python train.py --n_layer=9 --d_model=224 --qk_norm=true --init_std_down=0.0 --optimizer="muon_variant" --lr_mult_up=0.977 --doc_mask=true
Each number is 128 + 32 x the weight over the matrix's rms, rounded and kept within 0 to 255. Layers, rows and columns count from 0. Numbers have three digits each.

# layer 6 MLP up, 448x224, rms 0.111, rows 353-394, columns 112-223
140131125137119137102141151085113200121164113131086142103098166141107172162146141093125107189147103139114170170149168085071185160075116184129133141153157157177152160130145133136167114105073143160131100122179137156124184100096101151130112147038116120135097108179169147205161145153104125120112139066095141127148144169133144218118150177115
162113093106073111143146079065170102105112087083188112077165137129120113167102117140106093120147084170148163123178097067120140133117123119108049192082192134125157122153160118210153080086094128149147112150171106135123116144159108075118144112133072151131154109162147077159123119109106097162133089095115094108121179082071154139136087098112
140142151184149147056140175166144158184114133162090143158104153087175122111083070145103150164183133135168156137122167148199167091238100095159097083096104153086142140123156130157172119175105159173103125167128185116111131164134173196098118148086159160169116164081083136120172088099106186114076171093174112162136073113192167156117110136123
150121113200082086099088155129138057090089150142096179117130098142126131132101171128121148167145107145157157108087120064158136153106099120085173166154091090170060175136158132155093146130083103108092106108067071201142119076157082082153128050134119137107106131130086153083138064093091149148104112104161106129112108127135131099146161176162
125125106093085116117161028121092176166090107113142114095130154144172108109088043131134113137098171133125122144139199126168177112126130111130125167145108149158172077092198153114131116156144110105092128133137153174125060095131085114118094164102127140093100190115180141100120134119141145184106165193055138096186147158106117184138084124159
130102178097112145134160102173104107085116103125179149141120076128153104137105136150094125108172189161054091108154167114123132120131149142160109101101164194160122070154173129115185231124063145083133135097161111186199147150126132099129108119110143159100129116111133086155131083130140139111169086098179099155126112139141053167148166066078
134135179105175090098088083216106195144159145043166102133091157113157115193186060232093132087165094107162084099126130141115061167151096138093136104129103161094141122082165099068093107115108157122096065084110161102117096121161149167058152139103187088095117121152136185196127136128099099167177119088163070148155157153108116090116179091142
085153184138163102134113150125083070139124099073112178126114096193111175110136176079138148178126145116089103124141164146134121121144139116095062157156153113123100097122135131150185124104060114123130186149138118125130131164174066102155123125098122181174145131090140129095167158127163120199118100129099117158003111149133081157095142085131
095114083100111074121127128130096142069072127121117121105079110093100126070138133105147123132139123136178161077167112148191140195178081086133120096130112122090129131152121148115137152119112040088090096128064125167155137158190108153151150123180108180102136148144134119123139110118114142126078153138178123190133149104154181173114178130169
085212129201119092064150153078110124098102117118121084072160119123157105110122145133175068113166119132142133064070175160132110099154141088135118087160137134094124082147118128091135142149084126090189137154113086105098148100109113140138171151153141160090156124112084137152089153151145129074182107091197158134161147157198138121113102133124
159134167105102149113097132149097198120138133099118131181183149135104129103130094161158082178083136131116058169081079091121177137148129098083172162161106127075086138142115122140130093174148113117211148139160113116113144125166095113028135081099166176140134154089159143164126144080116090183137147049118129187130084130103129075132124143085
113128177096133153068095109071113148187146134040098121116147169110157170125153193144119074116091180151155181119098164133116103143137106082139183119172169160139156070138074111151080076099142103149093180129143106140099135149162081105135227146120138171113168174161131106133133151110145130115145120119175137083140071085118139110125107131107
112118111179155107175087104109098181123081169120141119106078121146170120082091154090129094102129105116119135133189189119133125097119131133099111143129068162105145166098096166135161102095155100143113071147095150158073135130177182167130055126132165094174137125120124137169132130184184123095098183118110138116142146138138180152076123136098
098127158102150158093136113132165122211170056123130070123106159173061172137086125150105141111146060131056066038103094087134136118119109150130130165129152152117142132181107125157108092083139140183123126089109119077120120159075098116083138146101094088109146112140143145147120118135151130073126176151117071175106076190120128129104157088109
139168129151154148169165013052118178156115085137101140101108160121163114132133102082110108090118096132124154129144160108102127138150092149132084094150122153157180106134127129144064181108151088087106163180122102085173161092112109142123140142131125128158166110155096161140138155117084152110105083134150099141170092149160087147150094147112
175141132170179139145112104113084123144144151133166188132110153177128104141136108105130111082124148145182138136160135102151163104132127149127100112109130123128123163169107136127049142190115097111113124125162179170136139112160125102123138115108134109177118067152109178123183160093132124129098166192109150142074121126125137101146125119173
143141110159159131158059164159144049126165133109163129108155158115160139128136071181115154096136147176119160098141156138201228140181129194166165193134176047109108152146165146136152094124184119134160214149139115105105142143139148183098092151108120132066127031146107116157101096175156097147140134135106110127136182179121147181105129132130
082103124117124137138153072170089177083067179048060116138159109180142194153081129108123164100144126080142127120139121150085158102099103126084098107101121132134137156160129079125026165110083131122171197112059079142081081140145126157151087110138112120105130104135124064131106143092125112140126139142091132084159094101133133140159136170104
081183154117149116193123087153142154166179110172148122120124122122104185132117107154095113168155119095071134106122158173088130032158090136112179125085135097089105143175157086158151143116116112127085139186145145162143159155186116066143133107132100130084187152106136078148094112130129142118114088194115110107096086174160192119117087109093
144189132148128171043164202081131141075135132112101176123078140146123136143149136126113109072158164125173130107135077136146151102095205107133173112134073121097094146171142119107138134126138087149122135134170117116116107110105139141086106133152095080143105144162053090136167172123095127163038072070119151113133146127122103117094127150098
099147117150198153159076130146134118139155196172131159097157115121184105110128124161101130149138121137166168053160155160134131144184148172162160174165202133162126096086167117087069146145107143082147158087104131137117123086138113170134163146141142157173150113060166095155167131164133173127088108108140143122090083116166128192074123151108
148131195110121182171091122139191117106128132101097130156130193172149116220149099137130165116139096128167101147105140140086141131133140160146079100173135100172112105129157180124093147155190104126125067138125150129111052144158147085208192107088098071128165104130090139130126203153113117112090091092100163193095143197129131114156108148118
125131121149120069111099155113140150122112153117112128171107183056176130101167162178143101100204103127086139097127118149158170105104129122118159120168117173129122140178135132123170143136130133128114129104109140127112046185134075076130151132101115097130159140182108085101166062107105093137172152132126099092176132128111144158118111160124
190157117117180124119210130170136141114136099108137095124104051145101144233131136151132048092111059113155100090113115153074129128134120174134110121111080117113095097127154144084131169108122114185098092109136059142107083121132143136120077234099108190120127134114117127071130127138165151132135091113100095131088185103110081151146130152060
117129136097174169080097137166103099144123101130091207127154097103115113121158138111163155109205094127151177111114135101140105090167102114175115129119142099148125119109182146099145172105173177117155126096119119111092125119152136147088193147133114156110151117094115072125135108144104108181155158034122162083169178190148145108166177057127
128126102133155173172124170185119122096120112190114142128122142107127133143116135124119149081119129179083112118050167145081098054119190156132100134143147177069091103126127084181116193146142150123190133092104114137096101235130111095076160092106099133095110082150141224050186149119106063144123125119162128126161104091140183166134118119180
069142099152179122159120176165056168147154142175035086164118178067107119141110097139059123088209105130114174095195130115152051096137110145151143127125117173146134073102190111202172136085157094114138116135196166112124109113142133125139110143134169143119157148171184117101169110113152081155155118131094167089156077085196108171150154132122
156148116105106167173112101128119180160165111136062141132127131071093146158126069143162104115092136110074072078162139104021100133059097087118130118128140125102075155083088104076112165153122107167075113117136079107163117113135146081089090106122151120110101161097113143128170120089084134091102126139176109108127180025138144111122152167146
156126149113152117105127098169058193120118120159117145086143202130122187111135117116123139156084100117229111115166181091134168077142090123059127130112181113090146145086136148192139102124118157169112161149133196082109121174149186128139115093153166144159134164091082127123130101104086141113138152201136147166126120070112173182090095117182
136163099103101101128175143160183173123106117136149122145123169132149165129095129133131148161116099098091112129094141104179112115090101164081185136201137139112101139135174105179183151110130118093125136163075096183103115190122186112138118131165123149101068146117140136127075094148117083086041171172204183133122129137164112188145169113102
222146149188143163132138162078095142118157148143180109110106076101160171131056125230169067172093094152161075132102141121121120115139112147115172122145129197126158162147120202104224122104099182114141183112120110142117146142180092154130149188100137176069072124156126175073124163177174160109118090124096093145108117106105085109139107111109
168157142103044064086098090115108161158144093120118126204134132153136141106092095141117134137138143092154084146145132111101156214075188126147142155113121156152177152136105124108154089112129082130133115133178048120136121135143103085093137125141151080187091136150164130141171116168195134085135097111133118114141150180121075069155150159091
129139160133143142135129180168124193134203130156124121157096162083120128185126112137199111121159129116162145141107116133070156098141153162137160107110124136059128112111142146186182157152082078100099125141146153181124175137135123089180149144140180110092172195114105119111156085075146153183152086113166109116088113120156168117146117120107
095172091170163100154131098166088105146132148072108147125160107136094104142052142097152126087106107174098119128129148153142079068139100077134195100135121117083043108159133136143034107138098107102107144114100157114122091070110099160098162095164198134158149149105165130094180142108143098144127134153187145157177145141137093140165106177171
082082199119097186134085147144082127145108169159139151186067128130112129168124122106103106182059158131055106112120142087160149157117160139108141169088129168181100126125156109155133143107157129097158096147146113123139088168137142113123164118113133133132092141142153194157105131167161168123146114124160090100101144077086094132150110109163
148157118161095072115103095096173113127203106109093163126108111127124137069098094082160104124126178102105103151111167130162098118093151104080143113097137157157118131117123116082150089132142149142163064182143049098112068146157109097168057079150093126125126124084111094197108193121073104118104164102095134178106137103110102149078104164147
143146131162150178126061138134148080127113135134099149156159119103116151158183066131147146162137133110117093129120176065174116130102130120117123099150109128086110150151073128178143156103085141110162157126162144159093153135148186175172124171091129118085091128091154076130121153163042149165128119151167150068122123113133106120119133171147
117127083119135090143096117171178136116150149114113194157093046150106067160142060161114138062123087198100139110140149116136132142127089144150122046104165089101134140110128121104149168120136096091106147080106106097139157067128082127134126192147089132164093105091100117099144164121113087092118104136102151175130111184121150140094128146102
180133131132098152057117161170156160126121146165109152206121127142130174195178117165174137098104118153145129107130141117066136152129121129128136065112205179076111102120107180105111096187096139136138123095127140105108117123100142185149081154107112087112160102130151118200183151167120208087104104133191101122149106195119064133098057106063
159111098175089106071133141135097123166113176172101068058127131111102169094075141137101113157158107086130091118161088094144130101146106163116124136155158155138152085162138122115068132087085142114195162156180119173151122185129169186149125105169151173109112082084158147157151085121146120162147175136155069122145103111177132178123074134194
076090105101106170153105109146070110168135180197147126122176081148095080143169081116110122147116109074130127121163140114111052142164189186159151071107134135186142138116181100095110100125112178069140185094123056145117155137082159141144165147144119125126102125118071129142115142193178174105138131105119106191115196173130185145106120165131
152115082125111097138224136140162086158159105114089150104151171107154150183115147142089125160087125129136094166143150143185106158083123121151144066078151118116149063084088116140082133133148151105212105115096150092155144162096149190161087134145143126171143106099141120122135142122117112154143151172102116096139123142085152118119080182130
# layer 6 MLP down (transposed), 448x224, rms 0.0772, rows 353-394, columns 112-223
204059131129142128105110099131070061128098080161104116132125126180151151095184110080139178153084145113162204143121128173137130124099138122136114121161117129151082139112150150149106082105166127153144131155098071104175093163158085118150124070166067111118059210210144108191153177095147080116118111101108145096142152144111140159129139136112
063120076150176134086106153133084189113125139124068142073108132178175101126125105098132128165103152133101078138103192096154140062192098079113192162098117117127186157151127144127182141115051108162120087113105096164071117035079126160082148151133159184145146123078137116109131105148143089144110120136094198095129143188140075172148097149144
140126153171149104101154149132133131074142069170167159140141111153108101095107144084150202141135185161136152159127117099148150078096163098144091102113137158181076152119074145134157194148144113127119184155107116164165112100156163105068131134059115119082173084255125160149108081186096163103221155060158136126152088089127114084112086196138
191086076168105172142114123131122187136116101119157152165162122049103115086082143101153128167104112126173120111146156172121106185148131101136118138137095174103179113160130104100156108181163093163036142092178145165083112083086110053063118124165149124113139146157127128120167182102117070081152137115131117143105099138104135163076169159142
144126136095100134136105110154068107182135144106172143088204121154172176079124157180116167125130164163108111167182129119130129115064142173092161097177096148108176137145149132141061101175148117095123119129120090129060113093120136131094120143127113133144100108207124146094119152132221163103130143198084129090116081142053120138078137113103
167136174126033066136130167177139071090133151140188170087134101118121151104100146132131078113169131130151141108166139119146217171131158066111122157143151080086195126130167159120093172194132171157159085117113087067172095107111145160143077059136091084109105055115161112119106108184204196086125162104127196086109075146158106086131092091132
101122147112141153168138130150092153126127158144179157103103165128117159109108065115115117117115160063147069140095170141123076114125174122086147086196179193135086154217139114120113115114162138193084151084098120097105118115127082124136129149124082079156114068192121096187097118110068118166174120141153084121128151115142118131131132110158
156099131135095152087156174156146132124083163120102144115101087127093119097087072159154110131135148129162151131193122138122113101147152142117106126066079168142101162094153087148089125110154146138187131102161161151123180144119108130172087147128132123190121100092075091123135095131096129133099139099175100091152133129146096203153156153144
126106135149121161150194053102159127109202133104112200176099143097162131126103136190090154141158164188147170118147129130121093161152104131144071111122128146136116197109115107130157105131097119134090120133143127184068133141136106114133128134085100133118090120170092162118119126202104200118140094148132122120192172121094132177187084191107
140128146132114176080130132170111132155086161120029136167139087121123173177174135130084139130096067115121098105144128113158133138124113143158178119135157078137137119092119111136104118171176162116148123122133121120204183165141070206125125206147076110130112120142140155155115136131078109135165140047069100120163141131107161143127093113087
108120117113099161137115140143188122156175130098155120121101097110152127096109155150142126181130194181161051103143159137099128177146130195121135110157077116083152130150134209127123112124134148162110128129109102107065122121089117110126128102089153144110126185015140173139126161175089122081187070101099123066147097119130101094092094139125
101133085237103174143094118072134153163082074113140069115141167109128140187110155173178157101134135176124125089175167133109136108126121150135112090155117129159093143136138087138111141106125137086112158223093160179096097085124077114154212096048107097141123116162083146181141122070112128040155196122117104103130115147133155152116144119114
099135181107123194145131187125157098112146142164170134072089097149133111163128123113089125129141061149187129158099153128074101107156156127140183103124152153123103197094146060157178104173164150130173135130127199086149157110181116107105120116151121092130133125163119138128153130132129076110168098136100110089121160110115116089142120079078
097140134177142097156148117093126150112105163127139088137076098145132085169169124060115104138143138130088164153136090108119087141125099169193132094181121113093151143123100168096178134107153080103151157145139122134093100125044183176115170105148119143136135186162175064107091137128107120187130143115125156090106151101104083158116157134120
080134124168117151113135156131120048103161122137180170091162139116111105111125110159103101121107158153153142082141085201117175073120133097121108188145107143130102139152113123118184146116179119158082090139132117088089111124143096110155139163092045132123161147132141167129136167098166118116105162148126087125170148101174131172150183152119
129102087146115149143157089154145141129163104146097114148105154118114190086160151158206173120093177127108110067132140099133178131110167134138056101162121133141145134149129099077131162103097114134151096115150130128076126116149132121172067143143066086142129131092125109121129061090146079155115140154095132148116110138167128147131119149118
082144083149115099122157143123104148134121142150167130144103159102144089145035146107064104144133123135112082129203104130159093081052119143115120160163121138068139132127081112144158118144103058118154072129134114126118143105115096165165136190148117118126167160039162088147111135159126086125096168136173111140193154159176104155121100101135
143107143155115093108183133151086145129117174170115129079193135120151125181158125188076087154145104169123119062117122082142129162082144093102124098117140172148154027108104103104119148108135107079138113077163131147142176142067139144133114147103115071094164130092131178095087103103107118180130108112176086133140147144202121164138099123187
160137079127126068133116118133110149104112139178109195122089117100116094084168180125118136162174127092167142068137107098123159114138101143130140097164131160134188184119124113115144168117168102122106133105124104118097105147150131147143100101162100202204135146102080124193136113085106090183176089128103120130182138158102173127104123149126
165116130125115055084098119097109143119123122121105128143126090064182128122139086109178127127068161158171142161148152105135151212052137168130123155069111095123139132163131165155141070199110181140105153130143123129127092165115120158138118140166086084073133154173115096126135113108164125186151175153138181131136128130117110128134153114150
124161117127169145119110224106127204095172088157141105115089123121086127150158154181139146083127176124123127132121162218173180104101157132046138127151142059097124165125122162097156111183126107098093179143148138068148148133154131115127143118107102109076178131005106145072090145147112146135194116141117100109075180167144099101069090123130
115143075190120146119130171103130113137181084104128116098114070113132098120183091155110218103130061191066057103115153094168157115171213101165109112151131062138186197096051223154166109127140177077113123111148171152136108170156163153077116153131145098099117138225087161132110106143110110177094134138092137167155107143096102105133148142102
110162154120155132184146103091096085161126102151178090186110139074145117110148138166138069034116191096125108095180142125145146129120124211140103092119146143113103145155117109155133143168109117155120108074083088124099181107158172085063092124155091118121152130124118106140087143168137046130129094135094161181197167121145169139117085107119
085157128161102065117141125086148117125148123080135102138091121093116087085116141187141092132128166177069096082142091126118104132175143151130153218111100141133150124116112108148112121179131129170096124144097160046174147076057105107112155075085158119133172122165142104087113138055132110146192191129117089133166123122155151083139140130084
099099144074115190133125145056092150110129120082124133144130129064162163122126187075073125129176120103129095128087152112124115131172114158091119134149103146098122186117173143186137114093157117158129157112082193092167139131173090154103122158121134077095123203051135088175176117090103121093182094120149146157094085135126136118056069120174
085118112121101125134140132125048213140112130187101054098133155154090096129148105139149145145156157178116105113056135113159105101112120158139126128104129144128183115105133072072146157146106160104102175145095077095137146106106139122084117113135170146191149164105092127140120100147083098037133191081152127122094111105125114159107115084101
177113129155100145130120131168065101175125128157112119159111155133126147181141113187085108122151077092096089083198092157096112150125155120155122118092173154103129106130102081159101094156083154107123102120104068122144165147115124093160126098136136144135131075192088151083098151109159168129057153123144181106080105130161142102173150081160
235112139138125162065153121146134143120120148150167145129175140099126140173109139134109120124156152180139146130128152151141095093085138160083165112149167213087108162103148130164090169133118094103112126109123085154132113174060163068119112094135150116133071138054110136163124191057093110119111101076099157109197091157116096133137131181127
142108095183104140177107118167157127056165183106093135177105063181132123158115121149125139135104118110152149122110157130145143124160140154144095156113104109085210116117209149146168164132142077103155123159087151134098113091152101089078128172111157123107150057041088162121103122191057118074081112132069061149134100151092077117149145126109
120145183118077143141167059169178137097111127167098149080108150121172131135119079133144149139255161110116166098083109116175102168154144129118096163099060146138123143143141178090104117092194136175176100083158089092110107099140133080128125083127149173127097112116091139135100199180129082112066151137095179158151154124098083201143146168092
186096074107163173070135173123122103090118124197126124119169096091100059193085116138103108153161222104172079095089137095138117121153198138151133163146148098156124130146142168135144179165134146055078071167113062165111116154077132128137165124129167141095118152112102074137124111129119156100138070121124112111091104151112101151184132135175
174146184147110145131120115108110102089105123140136106130118114132165106165131174056137121098057126141187124168140115099111146113113159168148192144108143154225179126148118193095074151155130099178135161194093151179131172147126162112141166124071148134095115150171116121113105142153161119087096153123084113141109114049059072128139148120134
151139177059137070139047104084110089106095121105165187160128144137129165124132200133166120188149148121094087144180130096131150171109092101142103152148163099137166109168100106133083104067102181082167111089137132148130095116099131127111128144113164099171132150054139143187150154139149144152152138135163117112104145121145130111078117145130
176137164153111071116038171127171108106105139110184064158125140174138133151098120108119114061145140060154138170100095162164103154125142070130158097124163091149125118137181158151125124089147181099106087117147119141146143147134093052145060129148159125099174139148124113101144102129115109123151126149102123203142085169109125048129133078190
099101156129205108133148085150131180141091107092141120138194123140124180137101124135127082103125191149175156126096142089187096114108083088154142139196107073100129093126117085072081151136031137187146086088152143178076120121119173143182149150160109138153112129133109075090111185110250108159064116104071149151089110158116087151192061102063
122108110139103086135115117128045144145116083161148187121112139058093094108157111105167102081173206122177120232109132131078072131123156138138146096122108095137089083140102099110135192132138110097158142108104100126082142158159121131152112121169080116113119098216138108154155192133192144122064172177131108103157165138090129145147102149101
092191148118091152099182136161070140132116076133114125110137109041059117140133130130141146129160105171146124101098139128138120067147097147132072152129106122149142130128116122140101093130120093127123180118126177135198152062092124136167108110131112103163141147003193214124168111111098120150125126147117102137157121127119117190148062165150
112126084068098098190170087140098165104119110080136148162132082086169143147157111139150077135178150163096111129142133141159118125109039066097125063062047149062074155141069099132099123086116093155144120064185116141142159157100206093155098205080163157056139169224110101169170097150134135069104050159133130061148083138113150195131083169148
082157098131105114127126152108130143126106161130117134166108155177121144154104187128112152115085144165108064109151124143119121112149139076130128099095195148021161101127080162092146159168108166118107110133089151122114140096090111155117097201127134116114164090166118131070131081060186152104108124133147144084118175121158150129108109136171
056150161134113176127110148152132085145151125098148112062184199097168150154143094160120059160127110112099112114064100152137068112093135139109082146144139150136086099131094153142134086128111132103152087100114129162118145118135097127134123199206144118119165123000161171116101083120123174171170151095157139128081175139198165108183127147119
108111068120115065113122133185096157133133154144154134113109213136163143132117104164090116132150134074118149136127084123190176202154141070118129111082111096128162124121116121112095072136166114150149088110138125138176107106132098110107168180168152166111122165109152161148152127147146154150124184070163124095120120142133145150103118104131
180166128141144143151118181082149174119159100146130185137096155160155094077132099090170152167117141151112097095141122150153167146099136137140101148097089086171108144117153136143130098187144145151108109105143128113138112095185120122112191109046184141087129137137114161149081084127164118111118117118105132074089128084155128103105114096138
# layer 6 MLP gate, 448x224, rms 0.109, rows 354-394, columns 112-223
131087143121152166147115129143125110089091104139112177158153107151157150131064108116157170071095123089085145126161138098115115036109095140102141141098072099062183173140122105126146190098102094117150083137127143136184162107078089155156146118145169164087098120104152151103131175136137091096190097118071109115188109137178103091142141098117
141139108140136160153105118166103112162151132076113156161157144128178091180098093172123101165125080117135134139125146160162055164163116129143127101152116148118140115130120098139138138162125138106080119093116140134139148202130120117144106087133145151147180144147128113120141111102140139125110146129094122150150094210156065142161152069129
163144126151108123135114129152091110139120090099098174135160101142135132161124154144124095159108142162194204145100111127187151184116183174074153143079109102129088113145125127153165121208149207171095072205177129144110048094057120055126154129182152130173158154157101162101133154119163112137079106147180111130122114109120083130137139212117
161150131093083072171122057118104104160156119102080107088106101182097122201134173152129090145160142126147149135147099097161141107088107138079123178152150185176133132136100119151086167103189147100082192122166066176152130180091141099149123141122119139093118148096091207066130133061163151161142164091116116123158142124142125156113176108121
112088172173149135127118141128118134146111181139159074117112152084128142100167110095104067037160159161056139128108124132135160121069163177206117151095123125124157140109058193149106114181138151127133124104197142120081110092109121127125076124134123052123194090094103121132066131116130085189133064139071120052142100102134143154203137119123
120170113188140150118151152136164098116117089157147102116141084116192125162051116133161074144103125157116146122105102051133066140129185083079137138149114148125071101077103114108131147141163152087170113124151094084143156171135093151175096159136182111139155151120105165149106127137077098129162098128122171158053157157084140144134174111088
151069150135130138085166131122134174144106132147144098115111115135067122151111228147117143142102140112152166119126098075142084157172177139125091111081104142141152143181184121172133136112133154110086096120126104095164224117074146141113131103148148050134166215133174118182117120116192104116127166124133142109137135114108102117135120157136
153139122169123164107138142158102112171169183086114140147193109112062176125120102079150117096082098115126112078151071129186164169148138114134101057128135148074144167100127158149126131089115176151073109109129010143155174123110140103117164117081110127169147114109118143065107144132135163123140111153143111136147215142110116127096125150127
140125107139066134131097082134156124110044139132132162142093108146079179184132161106157142192135150119123115162135136098132127126117112130089124145090132158147144131205135085093106146091095136100145113148118104141104076173099165136169083180156210082100100126130084089068175157079149079115089127148094100151184101138144145147127130136157
141131191187162074166152127150117080080073158127103135096073123150171140117124090159121107107136115125147200102133079109172116123143144111111096063113160126163131150151089138116095105123116106162131087145129095183060088089149193122126166091187113089134149135175141128096161165123148129105153124149129090134084154126127141093115156146106
151209123185116088130167095147120158139085131088078124155145138135156142160118202123108106129109049079173155073107157155139155151117139109147160152185171177119074167146172122148128155179120189116149135164118095106103058142180137139124132130105133119138132130063140095122051115153111148106180156115111121056096112068149037180120081131114
085165118093171104118114106177063102075094131114097163091154113150099134138167102144141189105059113152158160098128108087154155099133098082185130170122089097119119111091164106161109153096148110123153121126140179147136097173104122134141137161161135103088122125126102103137140155198076103112112035131099166157163172169104087207167136100188
112096152154201128109166064168113126131177098136111164099167153093166087097156125116119138121103138161121100107110133109118117104125102118171116152163112173108120114094125135171145107105136151094176090081063066147094060112117138099102105133128100092096122108102075183183135153159109112137096100043141109110141035093125184096068151115075
170097121102173128116111102194138093148130150147106095159143108154094110091117083189177118091187097117160145114069125154103145157120151109070114167080144125121094161139112106088121186152102155140144076122044139099127150151091143147142138151139147140121162112136168123137153137148091104145131153152151113115127120096064156119091134085102
070114164114142169143198142130193118156138176044127204162150115131189063142151107127119163132121133112136189122108121080146156138097086090128170192126098152093112110120115192065161179107149125111112119109169109107100097124143173090129129070134169118147095111157124152121120133143059152150118109136185136099147157083149126194134129092186
170138167120138084135154134171060116135137140131104125155106054090114121091116142107127105156121141099122102143104128092126125127107141110146141117105080206128192090100096131091099135118193133100133147101129093184057156096141102113098151153192109072149080146107111154170147168113125163129158111129113088101164112121146117085125116130107
112092087150120132189111158102137164179091034110140091137149132093132159121098071177154148130161129137071188162118089098135201143143078151105094101072181094133152175080147172149132105138130145112108105095169165087127108147105144148129103141130112106125104107164121158156130123172110098075154065165117159073117152085103109151148131135084
153159162150180131104164106181102130055142095108110092173138136157119134153078077097125106163162121166101105170138101138155129139113110137136111142116099127155134195103081193162131127111118158153099098189167117077154147132104121128119141142145183103063156129158127115210088136165144176146149132207071134066090123130137157133137131067089
111098139114141136096106159077104108132084132171109127105171151091112052187126173135092159086102172135148117104120092125101147113135110135104109145098134104139142093152204168160146097138201165121090114166137077159145101115151181127109166121109063144118117156117154108148144124128169088145130129170089114109122162174071120111154121156109
117184094049109149160085088146149173122077092156105144082145194117150103129189145083130188115133210110093111141131095114169086110123066142100089123080078132166131142178161120166090091112123147123139155158070146115144092119079134157130050135174114121122081146140103114125075094115129097127113092118174137160140095149137146152154124113124
114143080120150078156143081137091150167117125099112197170115094129114145083123172102118073156167092058177203157053133129152092070078164164113165175173178174100171135165174090118118150137115189096085098107085158131167111101128107162117081118107159121084181159016125153135109134167084117139133104204162087126179153090103178142137167068138
063149130129144125141167168113098135141196135155106109133097170112172171143106141086133126093101123123160150139141099146154144155107116087129155204085105107136149129085157121042128151127122193160147138147131124157185096147124139092141130131107093049123140127137140129110134106110149144222126061110086101125121077143163192094115203143128
165077179140117132166150075147104187163171155156110135099185191146153147090062162161209145092086147096136107083098129153164134085142107158103091083100152108128081089123128177158092124105184119112131153120132119157083081112181171145094103110160105160136126168119110146115121149145125070155130118124116152147162117078135180141174171121130
139138145163154147143115145128117144123189132097127111156080103124128126103080139151142102138064077139109147142112126208155118122100104170137086114096127103098100127146069086154147092137119133143118127099151146136144123067104205055124095144127096095161127126144130115143119115106139071136183123176051078133156130110122134074115138171124
087125093113173105105142079124168124124168148143073102168123092129179104085070078149098136152109131138120137094143158182219110130146147099123138050193090118104139118090075092156209117155123110142144121143147099154175141113102176130144119127168095155110120158135087129113124142159159072086137058147135154197135118104153127117087111067083
103117082075135084157085163110085146131152130113093114099101125127139097133146169129132085157205136103178137138131114088150074114133171095094085103126166095131109092093076100116122154098141126130110151143105130156111162139099170160106105136123103136088127002112109107112159101139131115099049053108125135091141069152160147160136143152114
079106153141168134157109135150081107129124108118155112182129102187165143161131124088143117108114164128127113120200138116164100048123160111085084156080085133132125113152179104122129151097097148137164166144153106100198097167103126150142120153178156167093134133154052176149179108106122144153134124082089136143158087110078125115159179179156
160143173135155180139110132154121163180147137207128170131160156121114133145158137174114129177149143159103145113128156144123139117155141111172131101112090122140088073180139168113111117155148126120079086158100134097114127129079155169146151097151109108067079117065146113151167196140150061095114137114178153119147181168101164187091105133071
146178093110169181168091082147157116078160143193158114105164121158142112156089167022164140085137140082113175113172091078136151163149128144119096127119058118130184125207162157102116180076135152167167115109137149141147156109131170104018154141160074108154101137119086143148182089066140121096116143086107121152135114110108125113106137135140
148106143102122114114000112139072084153134163117086130099106124111206039133155136097131099130130126056071146109106086127105193137144174081133119106115106148121100151147152120126145167087127124117167110102123096111091130085085085089100135120104158154162101154113137203149138134114152071144103171131069172148139165162127118086207103117162
118144115209147179141153071164115080124088103073062100079160073217124160118123148106171146125133061134185170116136113123145106106146135179191167155130093189147150154072094164100126118164080135097130119180154143168128109176099072124116161161138119137146155123067065170128117078109129135136146165121092076167158077093178104092156132104136
149164151208155113129144117110147093118119163132150131133086139175067133128123133159189191167129061146151145165123167137101166139139140162085113099098150081100145191186117111170111112111139098128099178136112169163132119117159111135104138094083136082137161136107116122122157075154118143130091170152141096091099113103182143181130181173143
145118137108145152092209129134144089156118122130087151148117021162156109066147094120089118083195145068057166113077152127103114083138088157119138139129122077166183134119152162144148201204125211146145104146164116178191174090144155103144094181132103147142153112107141148122114129122109142192074132144114114107147062141116187176125108147171
197129062130147182112096046155129135098117138120127133141097141116108102190119168113179091128090138157136186136125103166155166090075179131092119102122154132113199128093106111156130201089116140119118131153158121102094111132153164146116118114142146135149061075070140158159106076089136049182107100146156165216154163137126176142142110040155
135145153163155138174091105092136131136132113115122153094166134116164129158119165159166080194071136133113034125100142129161093140092119132111159127104137032092067136203110146109156155151067129158115086177084157113106132163141166106158140077168091166087137093058084133214127158146125205054137157173116147062121120115145119129094106142142
137168115122091141197153149134135165149147133229111140113096121173112103106072137150123097096075134161093141231103106124096087105119129128155116160146110101161140132187126105065172109142144087122069117117158134178149102178119104162082159140147093135110136091115158100136160156067122047125146183055073145070105153133121177091126098151122
095150118102104098123167049180094105079127152141164197147145036113126147158118080148177116056138117185087133059155159179135096126131086089091119067095104071087101114072135085165159139115136156099103104063219143176158110100137114100143095185134119145171144144129097124120154166153102160091131077149129190147176056167196106185116118116192
112096139061116149174136125150101093067152179131150161149177037088134116143161090082156110175072155126138074131118151135123130168159080130135066109105106122179128180117168125179101126121112104151079106116187078105122139170157148166177123090130152167133140138082099165083218156163117155191084081167130177146109070123144141179097158108110
080115137128149136162124076175104123141122157126129136140156176143124125185123127051062103108151119138137095117171063125111105133167102138144095164121103130128133110117098176150151154125146111140111163081169080109155075127167135118104184158158120169094120110104129126188130138126078116107064082114129094148207138110184174109181168180083
114124141161133133117157069139143086130087124162137125101105131144108177130093198140117106123103139134071178212172114167108104125122120151125099122141123136193085127134118072152139130072062095188129119129156169047142094167106098177137168142122123135124146117135101119151124133096170072113126143141166139139096141169084101173163132122141
226125096104155107126114092126102120123123173183127106144133117093148126140146153138091105084176120080138123153115128105156169179133133144182183108090118143145184146064181127118165099123173111194119095102139040067136061087118118102154161121136118135083159165117129112170157097164160109113135093104162071113099188163149084073081135155089